From a checkpoint of a small transformer trained on Wikipedia.
Architecture: learned and rotary positions, no biases in attention or MLP.
Training: 844M tokens, 6438 steps.
Each number is 200 + 40 x the weight over its row's rms, rounded and kept within 0 to 999. Layers, rows and columns count from 0. The size before them is the row's rms in percent of the matrix's.

# layer 3 MLP up, 2048x512, rms 0.0377, rows 1079-1133, columns 0-127
097,190,181,160,168,230,215,212,173,204,237,163,301,254,209,288,263,169,222,249,173,190,190,193,117,168,146,191,198,189,177,207,206,292,210,140,232,163,256,147,207,181,212,236,242,146,278,192,198,235,233,147,167,172,246,228,244,273,124,249,105,215,240,225,107,149,230,224,222,155,175,276,224,164,192,242,176,239,209,248,200,233,201,161,193,181,237,231,233,213,201,115,203,168,226,295,142,235,178,189,153,250,148,153,171,215,213,257,196,211,171,153,169,239,193,250,281,238,200,176,173,194,182,211,175,258,188,195,206
088,259,148,223,242,163,227,151,205,239,198,176,207,245,179,184,101,220,193,163,192,209,154,253,171,205,206,116,154,275,179,187,184,117,249,212,178,221,244,210,227,219,180,187,225,264,195,177,182,188,216,284,182,170,248,178,184,141,232,198,237,218,279,138,244,190,186,156,209,294,204,227,222,208,259,264,229,155,213,242,244,252,159,261,162,198,168,227,242,188,210,190,192,183,210,243,197,158,188,182,236,191,259,197,257,177,133,173,179,195,225,177,209,248,185,231,210,196,219,245,206,137,231,216,159,204,146,164,192
094,178,223,123,166,198,264,134,222,265,252,252,250,237,144,166,235,144,283,161,204,227,241,200,142,180,205,228,90,198,223,179,239,187,252,230,222,146,212,211,214,227,174,226,178,227,294,147,132,249,145,235,148,142,190,182,204,217,163,216,201,191,262,213,217,257,241,194,227,132,272,216,204,202,208,185,171,246,141,242,223,180,212,102,191,180,118,167,144,262,267,254,265,195,249,209,179,188,239,201,220,209,239,207,220,195,215,171,177,209,143,203,108,199,205,183,203,153,173,177,212,195,105,173,274,177,153,223,209
099,208,229,213,190,186,260,222,209,176,318,235,204,245,165,212,230,301,210,166,264,231,228,168,252,282,313,225,236,188,210,179,179,245,199,98,183,145,162,277,187,163,206,158,191,303,179,180,253,227,240,146,215,190,210,219,200,221,210,177,189,133,156,230,198,240,233,163,234,179,231,220,263,273,200,196,188,226,216,179,215,179,186,124,191,159,186,163,184,195,173,184,204,227,288,200,128,218,146,135,176,134,201,190,259,188,198,148,175,167,131,232,162,216,241,202,225,165,214,230,197,179,234,208,208,226,146,179,268
110,294,182,132,216,220,195,195,239,170,168,209,211,167,241,254,133,206,219,284,210,199,265,241,145,146,226,222,166,202,192,209,230,204,183,254,177,163,257,192,182,212,215,119,237,211,186,208,160,224,228,242,226,223,126,156,300,194,252,186,144,179,213,191,179,175,225,214,191,186,215,199,171,223,176,163,307,162,225,188,147,318,162,268,299,223,237,192,181,183,150,137,185,199,242,153,129,278,233,192,152,199,152,227,221,158,192,182,177,257,283,123,285,172,223,102,255,236,175,148,164,187,264,145,254,245,208,240,215
102,287,278,201,141,203,140,235,171,240,294,179,252,179,266,291,211,254,238,145,150,225,215,163,210,189,183,191,182,202,167,226,164,190,212,175,248,285,168,235,150,255,173,171,250,177,146,151,241,238,206,248,208,236,164,210,228,221,176,186,280,211,224,141,247,191,103,191,189,168,228,228,126,242,209,269,264,214,100,173,256,179,177,238,231,167,205,247,163,260,198,214,236,270,132,149,217,179,154,169,225,235,214,256,146,190,212,208,203,219,256,173,101,219,225,152,206,170,257,240,159,207,216,201,206,200,180,109,142
103,195,221,150,168,169,152,155,235,208,215,249,215,215,204,159,190,229,316,156,225,228,209,263,205,122,221,199,200,244,205,268,191,193,232,132,223,184,195,260,215,236,179,159,155,119,212,161,177,135,134,90,168,207,195,236,245,297,152,205,238,241,227,186,147,196,161,220,170,161,199,192,218,191,148,196,242,213,156,205,238,173,210,158,190,208,233,185,242,155,69,182,185,196,248,203,147,111,211,248,218,266,270,252,244,189,207,216,234,204,228,298,130,188,175,298,205,99,140,255,208,248,191,175,129,238,241,184,226
099,131,186,162,123,191,200,217,167,210,194,205,106,193,206,171,182,234,137,204,215,233,166,149,275,212,197,239,125,225,154,269,139,195,188,232,243,199,146,198,159,146,154,224,172,236,203,185,175,187,259,177,209,160,226,184,180,184,222,199,183,160,244,131,200,151,229,216,193,226,170,198,158,186,176,228,175,222,213,226,230,239,217,201,205,240,246,204,231,177,165,178,168,127,204,187,173,165,172,242,145,289,204,143,224,231,133,248,215,188,224,129,218,245,246,156,250,233,107,265,227,200,184,255,178,189,222,224,229
089,186,174,90,160,177,190,209,198,239,140,174,134,229,219,151,192,223,121,212,256,255,212,257,265,268,232,163,280,230,255,294,175,233,223,204,187,204,194,224,203,119,229,234,203,175,153,179,196,185,210,188,282,173,224,199,183,295,237,229,228,180,199,179,294,251,217,218,201,200,143,170,221,194,231,216,232,214,238,213,277,160,191,193,190,161,187,215,227,172,201,209,208,210,221,195,167,205,209,230,191,153,192,133,96,171,154,243,183,181,219,197,273,240,202,249,166,294,164,204,175,192,178,245,192,208,174,230,177
098,180,232,191,235,190,204,193,191,198,197,170,132,212,160,214,210,200,115,214,240,271,212,171,174,223,209,166,146,216,223,183,191,150,219,274,158,253,185,163,233,114,151,220,224,202,200,159,161,150,244,224,182,139,219,156,281,195,189,201,144,152,237,241,184,275,243,273,223,188,234,236,213,266,235,205,237,229,144,230,189,199,156,177,183,108,173,100,211,227,259,150,199,181,192,257,94,146,185,230,202,180,198,264,164,198,240,181,188,269,227,222,235,177,242,205,213,165,185,159,243,158,214,185,212,204,214,172,219
098,199,267,172,233,232,247,136,166,159,250,166,198,144,142,262,194,232,202,250,167,132,145,253,187,254,231,169,181,207,112,197,291,198,157,189,225,199,249,194,238,193,197,233,272,170,217,196,256,144,177,236,245,169,166,165,262,181,219,170,153,209,176,175,253,184,163,208,219,311,235,221,204,214,219,230,186,281,221,213,163,204,177,151,226,249,137,192,190,143,229,232,135,221,190,203,200,146,243,166,123,241,172,194,139,192,232,107,174,254,230,191,226,255,159,141,185,218,269,231,197,214,190,198,232,142,206,227,250
104,206,199,202,147,197,147,204,214,153,206,171,234,254,204,137,159,296,138,227,186,150,167,159,251,199,221,251,180,142,269,169,200,146,212,184,219,217,184,182,212,161,189,147,242,229,235,146,231,218,218,252,195,206,221,272,182,202,190,205,196,159,174,207,177,278,203,231,151,209,274,157,246,284,190,208,146,248,169,252,292,210,170,113,294,241,205,239,275,240,164,98,146,218,188,146,168,174,129,247,249,187,231,262,252,277,180,190,216,134,199,164,145,216,200,247,237,264,195,196,202,243,279,174,190,194,263,159,232
083,148,168,194,166,223,225,254,210,205,157,214,234,253,160,219,214,216,274,218,228,243,212,233,162,175,160,210,176,223,245,191,150,209,235,172,135,209,204,229,203,212,234,215,119,200,212,189,189,167,168,218,224,175,86,155,211,165,207,153,156,201,298,234,234,231,152,229,113,232,254,220,209,157,289,249,106,200,183,252,195,218,131,237,180,201,272,211,192,178,251,157,219,225,284,225,125,213,230,176,240,247,245,199,207,213,191,119,190,229,340,185,246,211,162,262,173,174,243,206,190,236,167,208,225,160,209,175,151
106,276,219,129,154,230,150,231,209,153,171,144,249,250,146,165,226,205,176,158,186,131,165,148,182,181,221,177,255,198,249,233,174,242,231,271,165,167,167,241,210,166,147,224,151,168,182,273,206,180,270,190,122,204,185,272,202,240,218,185,244,270,173,161,196,229,184,194,233,164,174,165,181,220,141,238,231,224,269,181,216,183,204,244,183,258,177,201,231,213,193,178,135,195,129,181,190,279,142,186,214,231,178,189,235,222,222,199,229,212,173,232,209,247,219,187,229,199,258,230,192,182,210,215,199,277,196,258,173
104,224,176,225,193,206,278,213,201,213,187,196,221,177,215,246,201,182,174,204,168,195,185,255,194,271,175,213,169,217,248,224,191,196,181,222,228,235,193,135,196,240,159,153,224,171,274,199,192,235,179,214,141,231,191,260,289,245,164,186,252,214,254,228,152,80,202,197,227,154,103,175,201,138,149,213,149,190,156,147,217,191,230,237,189,247,249,282,220,258,181,202,197,187,201,150,169,164,191,248,136,225,186,178,136,187,281,200,266,236,192,143,223,175,246,177,211,191,176,157,152,255,216,213,230,188,188,184,272
100,199,187,207,171,168,195,233,207,209,201,218,221,160,226,141,134,220,198,187,176,202,192,208,258,208,255,202,231,198,182,144,152,134,187,254,202,227,200,202,233,268,243,161,171,260,294,240,162,111,190,237,178,245,195,201,240,235,210,216,172,192,221,185,289,168,204,245,165,192,157,241,219,241,203,283,209,165,208,177,194,311,242,166,252,170,154,149,141,133,212,198,218,201,179,160,243,297,193,221,232,150,192,204,257,186,185,198,122,218,223,170,229,167,172,164,273,153,225,215,263,193,106,205,218,213,217,135,223
094,136,209,262,190,178,243,152,193,151,175,231,261,158,205,145,225,132,227,173,179,256,221,173,234,223,233,145,217,252,173,207,248,237,244,234,174,169,244,226,226,220,233,244,206,190,184,252,250,281,215,241,196,171,204,149,210,168,209,192,192,189,206,215,120,303,237,182,190,154,236,185,204,213,151,225,153,211,152,211,278,139,199,205,218,225,210,164,197,180,138,183,165,235,280,204,251,243,82,186,159,114,259,153,168,196,209,171,204,190,204,203,224,139,218,225,193,153,292,204,272,252,192,222,210,246,173,155,149
098,184,190,99,208,172,190,168,226,163,259,231,163,260,243,156,217,93,234,196,255,269,199,202,189,202,130,246,241,168,171,202,148,180,189,247,236,224,188,227,179,106,153,187,203,162,246,157,187,233,162,167,193,182,230,212,214,224,220,160,194,197,162,222,144,134,157,232,215,203,211,271,150,266,246,182,176,150,208,128,231,299,206,227,152,194,226,148,213,167,194,181,176,171,180,174,140,180,159,148,132,176,205,169,240,226,170,135,167,200,157,245,201,182,219,188,264,196,210,175,245,215,201,237,204,168,174,248,162
095,146,235,183,253,171,198,172,243,182,168,169,193,190,199,248,237,200,166,170,168,245,177,191,215,173,193,215,205,198,156,243,189,191,172,246,227,161,269,191,224,176,171,236,246,222,147,191,176,259,186,242,149,123,189,181,257,156,212,138,287,150,289,214,179,135,110,229,225,251,143,198,233,226,256,205,209,224,214,211,242,181,207,197,192,221,170,217,119,216,144,255,163,228,188,135,188,132,189,220,191,267,200,188,270,215,221,230,246,155,206,192,215,278,156,202,219,287,235,239,271,162,252,228,205,248,190,193,144
103,233,175,148,215,174,205,134,204,137,196,201,220,205,189,191,225,266,146,187,119,153,195,191,237,152,130,236,183,240,166,235,201,233,202,201,185,265,203,228,259,262,204,156,233,174,205,219,210,279,253,202,179,302,177,189,224,147,194,259,191,220,174,199,135,248,229,294,205,165,151,250,223,230,191,237,218,184,208,135,193,231,160,227,264,197,184,223,232,256,272,186,197,276,142,133,231,168,232,187,206,182,194,225,189,171,214,184,205,228,196,212,214,214,179,207,111,219,205,256,181,155,173,174,188,183,184,212,194
101,215,167,130,172,221,160,206,212,226,107,221,188,187,175,236,153,178,181,172,227,240,156,203,143,228,195,186,218,190,152,213,146,192,216,225,179,168,198,261,138,135,245,117,219,208,191,197,208,146,141,184,272,239,200,236,234,148,141,197,229,162,220,249,229,233,255,195,200,160,198,238,148,195,187,174,236,206,233,194,198,267,171,108,206,175,261,205,145,219,159,154,255,165,245,204,258,150,207,261,156,123,173,285,234,224,207,252,167,223,164,172,152,160,211,242,225,213,181,178,178,185,196,205,175,310,227,154,265
095,159,273,232,242,209,185,169,142,150,161,206,192,198,205,263,160,241,153,150,225,200,173,169,227,196,188,158,151,261,195,216,157,218,133,222,182,151,147,131,203,142,194,171,136,219,167,139,192,180,214,307,193,178,289,222,252,182,237,186,182,234,220,170,252,260,225,190,235,192,260,220,179,139,259,177,142,219,199,199,226,236,259,207,223,165,228,180,156,201,199,207,212,215,187,217,248,214,230,173,162,232,162,176,171,124,223,301,190,222,148,181,213,144,152,96,240,173,191,155,194,238,213,227,198,174,148,201,209
118,258,164,198,155,243,267,241,158,223,239,203,152,208,199,179,153,181,145,187,167,162,198,237,165,169,195,173,257,192,190,191,118,215,119,252,249,258,156,163,64,207,143,127,224,230,267,234,177,234,255,215,271,150,151,250,238,272,192,203,202,195,185,188,234,198,239,242,230,188,279,249,219,142,211,192,145,154,154,219,202,193,216,230,216,151,206,234,183,214,218,194,156,146,177,201,127,245,259,211,230,169,165,145,142,166,162,243,228,183,230,220,183,211,189,195,249,217,229,183,209,186,161,128,196,249,270,246,115
089,181,152,189,153,265,256,238,169,160,194,207,192,171,261,216,228,247,219,256,111,143,235,150,198,195,178,227,143,217,233,185,192,240,196,249,209,246,227,211,184,213,154,191,191,182,209,199,229,246,212,154,188,183,137,206,186,182,173,204,276,93,230,174,238,160,210,170,200,244,194,222,132,214,234,192,177,174,235,234,223,292,162,214,247,200,184,179,197,192,167,190,283,204,164,202,128,173,247,240,218,136,150,144,189,207,281,220,251,243,251,214,218,118,240,168,284,167,145,206,199,140,183,221,230,173,282,279,141
091,119,177,193,159,165,222,206,227,248,170,286,208,272,154,280,165,151,229,241,212,173,149,199,242,158,244,103,228,153,237,143,229,217,96,164,184,199,165,179,230,277,206,156,148,205,195,226,156,209,215,289,182,227,208,197,234,151,161,196,220,172,184,179,170,241,183,195,251,248,236,185,185,239,195,197,213,169,235,192,225,194,217,197,250,200,164,189,209,232,234,217,189,209,187,205,193,215,178,121,171,209,135,217,171,255,143,214,262,258,218,217,160,179,182,203,231,193,210,192,144,221,209,205,226,198,199,216,168
097,184,227,196,132,171,119,209,188,185,224,222,154,158,232,249,161,210,174,176,167,149,174,173,170,172,202,283,241,154,187,213,239,221,221,205,136,162,201,95,174,210,190,225,190,274,175,235,216,222,238,119,185,208,163,169,282,232,156,230,194,226,237,101,183,213,220,222,154,214,236,210,194,158,262,243,239,113,174,183,257,158,158,178,182,237,173,168,232,168,160,174,196,253,236,165,170,141,186,186,215,228,188,124,191,193,246,149,183,183,233,147,148,196,151,272,216,127,218,226,223,212,313,208,256,153,207,237,221
101,191,172,230,204,146,155,149,188,196,184,164,259,231,148,244,146,198,172,224,263,208,196,179,196,172,166,173,258,203,153,195,202,182,215,162,177,194,253,255,278,210,276,190,223,213,257,157,255,178,201,217,245,230,182,133,169,240,245,224,172,201,147,200,196,102,268,119,256,123,247,248,189,239,128,176,159,135,257,314,198,207,280,167,154,149,172,246,219,274,248,224,230,200,144,170,133,215,322,183,225,178,240,288,221,158,220,249,166,241,220,169,195,127,207,252,173,190,215,230,190,222,162,234,223,229,186,167,195
100,213,221,142,221,183,238,214,218,227,211,203,137,202,185,258,189,234,264,197,168,159,217,270,183,149,138,195,129,141,168,178,216,244,217,231,217,231,242,159,180,208,226,290,252,182,209,287,161,226,235,261,249,262,221,185,190,156,288,191,227,159,210,209,166,162,195,261,203,153,225,207,211,189,179,260,188,202,224,243,268,207,214,137,143,175,199,251,238,214,234,145,261,283,199,196,157,222,267,202,220,114,199,205,216,203,183,244,142,210,176,179,149,139,251,176,239,198,160,228,224,146,244,170,282,227,237,195,202
105,159,99,122,214,172,161,226,226,191,146,205,201,231,196,213,217,223,182,156,171,229,165,204,178,150,158,241,201,242,170,231,245,216,222,159,176,219,201,236,144,138,143,164,220,239,254,209,277,169,235,230,162,130,248,249,227,177,200,221,226,194,217,191,191,283,148,186,150,164,196,168,217,236,179,191,167,147,205,217,198,156,165,181,165,185,183,136,146,221,196,165,239,192,200,145,265,149,232,176,245,208,144,211,172,229,184,261,184,129,212,121,191,278,170,263,273,222,157,144,187,181,243,190,139,134,114,224,195
105,337,176,322,302,294,161,149,211,164,133,159,126,194,160,230,124,90,182,224,306,228,179,207,228,142,199,194,257,136,180,177,162,248,280,192,263,182,211,234,209,214,164,183,229,204,198,221,249,165,180,238,220,133,203,184,184,146,289,238,235,172,200,169,224,206,231,171,219,158,148,155,167,198,165,195,175,244,167,238,253,206,151,203,247,177,258,224,232,188,235,207,156,159,213,173,165,232,231,218,229,223,221,231,253,219,236,231,213,177,239,243,226,245,168,161,198,156,186,178,188,174,269,210,183,205,159,222,202
101,170,148,243,217,104,145,202,260,209,172,237,235,184,177,190,179,146,176,226,198,242,303,236,200,214,174,254,217,215,152,218,190,194,210,165,202,241,156,261,155,276,207,194,255,255,166,220,248,202,233,259,222,175,268,185,146,219,223,222,248,210,223,263,176,223,151,153,199,168,226,238,139,156,160,122,182,153,224,121,176,181,197,165,194,176,150,204,233,218,163,205,165,209,225,128,240,222,311,273,162,168,261,215,162,247,182,269,207,281,179,274,170,169,225,198,167,308,178,205,224,215,277,183,249,188,109,170,231
093,176,244,186,194,222,129,187,245,160,157,124,114,153,352,259,206,206,252,167,189,133,239,199,242,205,189,210,161,212,238,221,173,231,167,218,217,222,194,187,235,150,122,119,149,204,109,228,294,176,166,183,193,173,166,247,225,146,132,159,231,159,189,189,154,201,197,162,192,161,148,237,134,158,186,210,283,109,235,131,264,190,202,251,155,190,165,140,215,181,276,241,229,191,168,155,211,276,188,238,181,224,174,236,211,198,219,203,187,214,138,196,217,197,191,227,195,206,209,208,164,156,199,211,247,198,166,200,215
094,228,167,175,200,243,177,179,233,215,131,149,196,231,208,95,224,212,179,184,212,218,197,206,201,215,151,219,236,181,220,226,159,154,159,221,170,144,242,114,236,157,223,164,224,190,229,182,214,250,260,237,209,213,206,178,242,158,211,222,225,113,114,208,213,177,154,126,201,222,264,228,120,207,208,206,212,178,173,195,128,213,253,165,271,236,272,197,280,184,176,241,238,177,224,173,151,207,122,231,220,230,245,167,235,193,108,228,236,234,183,291,207,192,149,143,98,176,174,118,238,171,210,167,171,234,180,198,164
092,237,266,243,193,234,199,206,198,194,166,234,198,180,196,205,146,232,264,220,270,182,245,183,225,174,167,171,97,231,145,198,180,215,166,211,173,209,207,191,286,186,182,213,187,176,174,197,255,280,135,244,225,253,204,160,129,111,143,249,182,179,182,223,142,232,231,255,152,230,189,244,273,169,141,156,268,169,177,230,214,145,232,245,211,195,162,152,200,172,293,127,255,169,236,188,213,205,278,125,208,151,204,149,163,170,263,237,184,200,151,189,244,242,179,154,220,194,246,165,233,240,279,172,210,173,136,199,221
113,207,161,265,174,229,221,179,238,271,167,189,214,192,179,208,212,125,186,200,240,199,128,219,256,168,236,215,182,237,158,187,207,183,225,186,254,176,220,231,158,125,180,203,205,136,245,220,162,189,159,266,289,163,208,141,258,220,233,238,160,259,176,264,259,283,211,140,209,194,185,191,203,210,195,210,177,167,203,202,195,176,208,231,144,265,138,228,196,206,195,254,166,173,262,215,175,189,216,212,147,219,244,147,219,208,211,197,210,221,331,153,207,251,219,221,230,198,204,171,186,199,170,186,221,168,210,261,189
101,152,202,184,175,194,174,157,89,310,225,246,193,163,148,175,172,219,223,143,144,183,207,164,289,248,173,225,163,206,172,325,219,283,244,215,104,193,228,151,179,248,199,244,181,219,268,157,134,193,259,213,155,217,203,258,210,247,180,198,156,169,224,194,249,267,206,204,243,222,174,206,277,152,222,158,155,208,159,275,216,122,221,149,180,179,211,161,207,216,212,195,173,260,195,190,74,181,225,235,247,260,232,261,216,207,169,165,211,191,233,186,219,165,231,189,169,203,209,190,222,281,202,143,206,146,240,174,173
116,206,291,154,202,238,160,135,213,159,153,119,179,224,157,176,224,204,237,228,212,287,225,137,181,242,184,237,258,222,240,177,159,250,197,158,219,274,143,185,163,147,234,187,131,225,207,245,257,248,169,167,162,233,211,171,118,193,245,198,201,255,260,122,169,183,187,230,164,287,242,191,239,172,277,248,179,128,206,139,119,222,214,228,232,160,123,224,153,193,233,214,219,210,188,167,181,232,196,230,255,205,186,192,251,178,190,164,178,206,180,127,227,217,265,195,112,148,215,261,219,115,231,244,156,219,254,190,211
090,174,209,122,156,236,247,233,137,209,234,176,211,189,151,154,181,226,266,217,224,205,203,224,115,175,143,212,172,230,218,190,225,178,150,219,228,221,153,233,215,207,268,280,189,198,192,272,180,255,207,221,128,231,260,238,200,186,137,242,191,199,258,176,153,163,245,172,184,238,201,243,200,201,229,170,201,271,221,188,172,262,215,161,252,146,161,202,160,205,201,202,238,220,225,177,155,198,210,206,234,146,235,198,198,166,199,212,218,241,134,222,235,177,237,189,166,168,213,159,172,180,212,193,258,156,141,264,200
098,281,227,210,182,171,211,182,270,243,213,262,255,167,237,165,186,243,264,133,207,139,270,241,244,194,221,177,196,232,191,106,249,244,139,218,259,179,225,166,191,174,144,164,219,295,147,174,206,207,194,269,216,244,221,133,216,199,239,205,168,200,226,206,219,151,134,181,209,257,189,172,162,219,183,250,137,228,181,159,213,184,228,148,176,119,108,238,158,208,229,197,139,248,180,180,210,153,176,170,199,237,191,212,225,165,231,203,235,194,189,255,213,144,229,200,97,218,208,184,153,223,198,243,151,219,246,264,190
101,143,231,236,158,142,135,251,200,270,124,223,251,193,193,194,266,256,187,269,184,197,184,258,256,265,189,255,285,180,245,165,183,238,187,173,142,228,235,208,276,230,239,156,184,309,199,283,206,218,184,221,138,180,166,111,212,191,224,226,209,215,163,209,153,254,139,167,210,229,155,201,244,174,197,219,228,127,230,250,278,208,197,169,208,205,160,167,245,244,220,238,160,208,101,186,252,261,176,178,251,229,125,160,230,204,114,146,141,218,186,197,167,286,197,173,300,166,206,234,195,204,154,164,212,129,187,206,201
104,194,206,291,182,220,147,201,225,245,198,227,214,173,167,261,226,184,218,277,164,195,172,175,234,224,166,227,189,173,232,203,231,286,181,187,173,255,190,172,200,212,148,202,202,316,185,197,254,207,225,131,171,290,237,205,100,154,173,176,191,276,229,228,173,163,229,243,173,91,197,195,157,196,251,211,216,191,219,194,179,127,268,284,178,222,164,148,196,184,286,212,179,302,170,232,251,163,144,145,215,261,198,194,226,214,273,199,208,234,138,235,236,233,241,224,217,152,163,233,135,275,133,211,225,201,130,172,148
095,245,227,241,155,165,198,185,192,241,185,145,207,262,160,174,195,166,198,189,210,145,280,278,226,156,194,242,189,172,254,149,221,152,196,219,258,221,142,181,158,226,112,167,248,248,206,197,279,194,196,181,208,207,179,204,180,220,278,167,193,171,276,180,185,234,231,156,212,187,188,195,205,177,217,222,220,195,191,195,217,197,162,219,106,180,214,235,129,156,182,229,189,175,206,245,140,174,206,248,104,227,172,231,172,231,165,150,155,307,237,208,236,186,208,167,222,145,175,235,191,182,232,211,178,263,185,179,238
097,149,181,211,221,170,108,171,190,282,151,277,175,195,183,242,137,134,196,254,196,127,169,205,124,202,203,246,185,225,235,157,253,187,229,207,168,152,214,233,247,247,252,263,137,202,152,202,194,88,227,222,221,161,234,168,274,195,126,237,169,126,225,208,130,151,115,233,179,283,249,180,176,249,223,160,201,177,118,177,201,170,238,200,164,215,221,187,142,174,168,203,244,193,131,233,155,197,209,178,198,260,155,157,207,198,257,167,192,190,234,160,149,164,180,230,220,271,177,173,263,139,94,229,207,191,153,173,231
109,162,263,132,171,202,229,195,279,166,252,211,173,237,196,232,186,154,153,214,153,218,168,155,213,242,183,196,200,211,180,187,221,271,176,166,209,206,204,186,185,269,139,246,166,150,154,226,251,180,164,185,160,161,211,220,164,265,193,197,205,235,181,234,214,196,252,197,158,225,219,187,239,171,231,203,228,142,163,205,110,203,269,137,214,249,147,221,187,189,213,217,192,221,215,177,176,275,165,198,285,212,179,155,157,203,195,294,198,178,179,205,206,203,169,245,168,158,179,195,175,199,194,224,168,211,135,260,180
104,137,140,283,178,215,201,194,223,164,118,227,142,251,185,134,227,196,204,217,165,242,224,230,265,181,210,211,244,209,178,204,157,196,202,210,175,143,167,260,190,183,250,210,222,171,233,255,232,292,201,197,231,257,106,205,189,236,226,158,138,173,198,228,154,165,195,158,175,190,255,215,208,210,222,196,204,131,164,94,230,215,214,206,250,235,215,261,246,170,209,243,205,228,193,133,176,163,184,170,199,139,191,202,203,236,167,211,315,201,257,234,223,126,236,172,252,213,240,215,246,196,169,228,192,202,231,221,282
101,215,73,178,205,203,214,234,151,198,167,141,241,253,207,189,205,295,222,199,203,151,212,283,242,281,191,234,174,205,193,204,213,252,199,216,198,158,201,194,266,199,256,201,248,225,209,249,243,196,183,225,214,221,211,135,203,167,143,153,135,124,231,281,190,220,212,202,199,211,160,206,280,193,199,129,214,242,126,221,154,147,195,188,216,206,239,203,197,239,147,163,248,179,159,170,219,201,228,225,224,263,224,228,199,192,197,221,222,211,196,164,232,230,223,230,147,242,171,144,178,224,227,95,193,201,157,159,144
100,222,193,219,231,203,178,194,258,208,180,105,222,191,244,240,186,137,174,139,205,176,247,202,178,203,244,274,199,208,273,129,201,219,214,294,219,113,187,270,170,147,196,245,218,314,178,226,208,236,214,172,221,234,199,238,198,139,169,185,224,193,173,153,179,168,248,144,200,175,189,223,141,228,220,224,175,94,185,180,166,172,187,257,199,222,151,176,187,258,230,247,213,191,157,161,191,174,230,164,207,217,132,111,141,213,160,243,280,203,222,222,152,251,180,225,162,147,236,251,146,257,137,214,193,229,177,189,164
099,239,202,167,219,276,182,140,186,195,162,207,161,269,280,185,189,161,258,126,201,149,222,169,212,205,179,177,201,150,227,192,182,148,250,196,185,196,265,233,210,216,168,258,253,181,218,177,200,181,125,123,178,194,138,192,206,135,218,162,200,154,191,169,110,259,163,171,174,290,254,242,288,121,217,201,149,202,249,216,242,191,267,193,230,177,177,204,249,184,145,171,162,319,175,272,216,171,161,232,205,133,161,214,247,196,163,165,159,157,173,167,230,307,248,206,147,157,190,229,190,206,201,238,241,273,195,123,250
102,192,189,239,240,199,192,172,200,193,102,243,209,270,153,246,212,209,186,276,230,188,154,166,224,207,210,194,152,217,134,294,223,222,207,230,141,218,211,203,210,188,182,264,272,203,258,187,181,255,133,251,259,125,172,202,146,186,252,286,283,151,155,215,209,253,191,218,174,197,199,221,199,290,256,168,202,242,207,231,171,166,245,231,257,168,229,181,199,186,241,243,183,179,192,184,224,168,150,263,246,172,226,229,203,226,223,199,108,173,203,274,233,192,239,241,155,182,224,201,264,217,265,200,173,210,118,205,199
108,204,198,179,261,231,223,174,183,204,156,140,179,151,197,174,172,227,175,133,252,160,158,265,130,216,163,149,189,118,182,209,254,230,215,214,237,192,164,253,209,231,239,189,198,193,229,156,230,178,211,222,138,160,171,220,276,213,186,253,207,253,158,127,199,196,270,175,225,157,206,229,259,315,170,150,213,172,214,219,211,196,155,137,146,258,282,253,187,235,150,252,152,221,213,300,197,227,154,174,217,224,190,181,128,191,149,209,247,141,239,215,173,217,256,152,209,224,194,155,215,222,170,150,124,234,246,158,202
119,218,243,220,189,236,221,150,146,201,232,135,223,201,175,200,194,179,211,174,226,220,129,169,257,182,149,185,200,142,245,186,218,290,167,294,305,165,227,257,146,178,259,157,177,262,180,203,138,254,207,240,159,143,224,147,199,189,153,271,188,190,197,183,184,200,164,183,193,258,277,239,198,257,211,236,263,230,154,165,208,252,188,150,283,210,245,247,186,234,258,200,202,284,166,185,209,219,182,192,105,227,208,211,189,134,196,242,250,164,229,198,154,185,253,219,219,205,137,103,120,225,204,172,147,179,225,238,155
104,208,141,205,212,225,200,198,116,224,171,199,241,237,290,209,261,190,175,171,216,215,221,212,127,163,221,130,154,183,187,216,194,174,169,292,209,167,221,194,258,187,141,189,166,227,164,154,272,213,175,129,127,189,258,142,203,227,195,204,211,144,167,240,240,240,205,201,224,212,224,208,215,178,236,197,200,176,117,245,142,270,195,265,163,191,186,255,182,213,201,136,220,157,208,243,152,161,167,215,132,221,192,188,228,228,145,182,141,183,229,243,174,135,248,210,221,214,174,220,159,197,130,173,220,197,230,219,197
111,198,168,191,203,191,206,224,240,211,187,232,223,224,197,242,175,207,229,201,214,196,205,306,163,214,185,173,215,172,151,196,199,157,156,184,111,222,213,214,147,208,205,185,146,164,124,166,142,158,206,194,180,226,255,239,176,225,279,165,222,270,216,194,203,200,164,215,186,172,161,158,208,114,292,203,263,209,253,134,204,263,190,270,260,215,144,265,201,171,212,167,209,214,228,297,177,272,179,213,152,267,191,186,171,227,168,273,156,215,219,150,182,197,219,201,179,221,226,206,122,173,176,169,147,187,179,235,159
127,240,194,228,249,231,248,256,199,228,151,143,128,188,193,123,202,189,241,211,218,227,219,190,249,243,169,225,222,132,147,209,240,186,124,237,202,213,245,186,244,120,103,189,145,234,177,209,218,245,204,209,191,211,155,172,222,234,213,141,143,246,191,129,240,203,245,152,125,305,145,188,214,188,179,218,232,183,143,179,138,168,174,199,261,160,262,246,224,214,189,230,195,171,205,223,168,189,237,189,258,186,303,246,247,196,227,200,222,162,255,114,245,199,162,223,239,150,236,251,186,191,242,175,184,228,251,192,241
094,197,210,187,195,195,233,204,160,234,163,208,183,221,171,244,240,236,173,197,148,168,222,186,206,158,111,203,237,250,133,192,215,201,166,210,194,214,169,204,244,131,201,259,189,281,130,260,219,279,181,220,209,216,146,232,206,198,141,147,193,200,271,190,259,264,194,187,239,202,103,243,165,227,209,221,239,55,244,187,184,282,194,276,228,153,216,223,140,212,202,247,208,180,218,171,166,221,168,250,161,203,152,198,150,173,237,156,192,171,186,156,202,196,182,183,281,181,180,128,164,211,181,147,138,150,188,181,234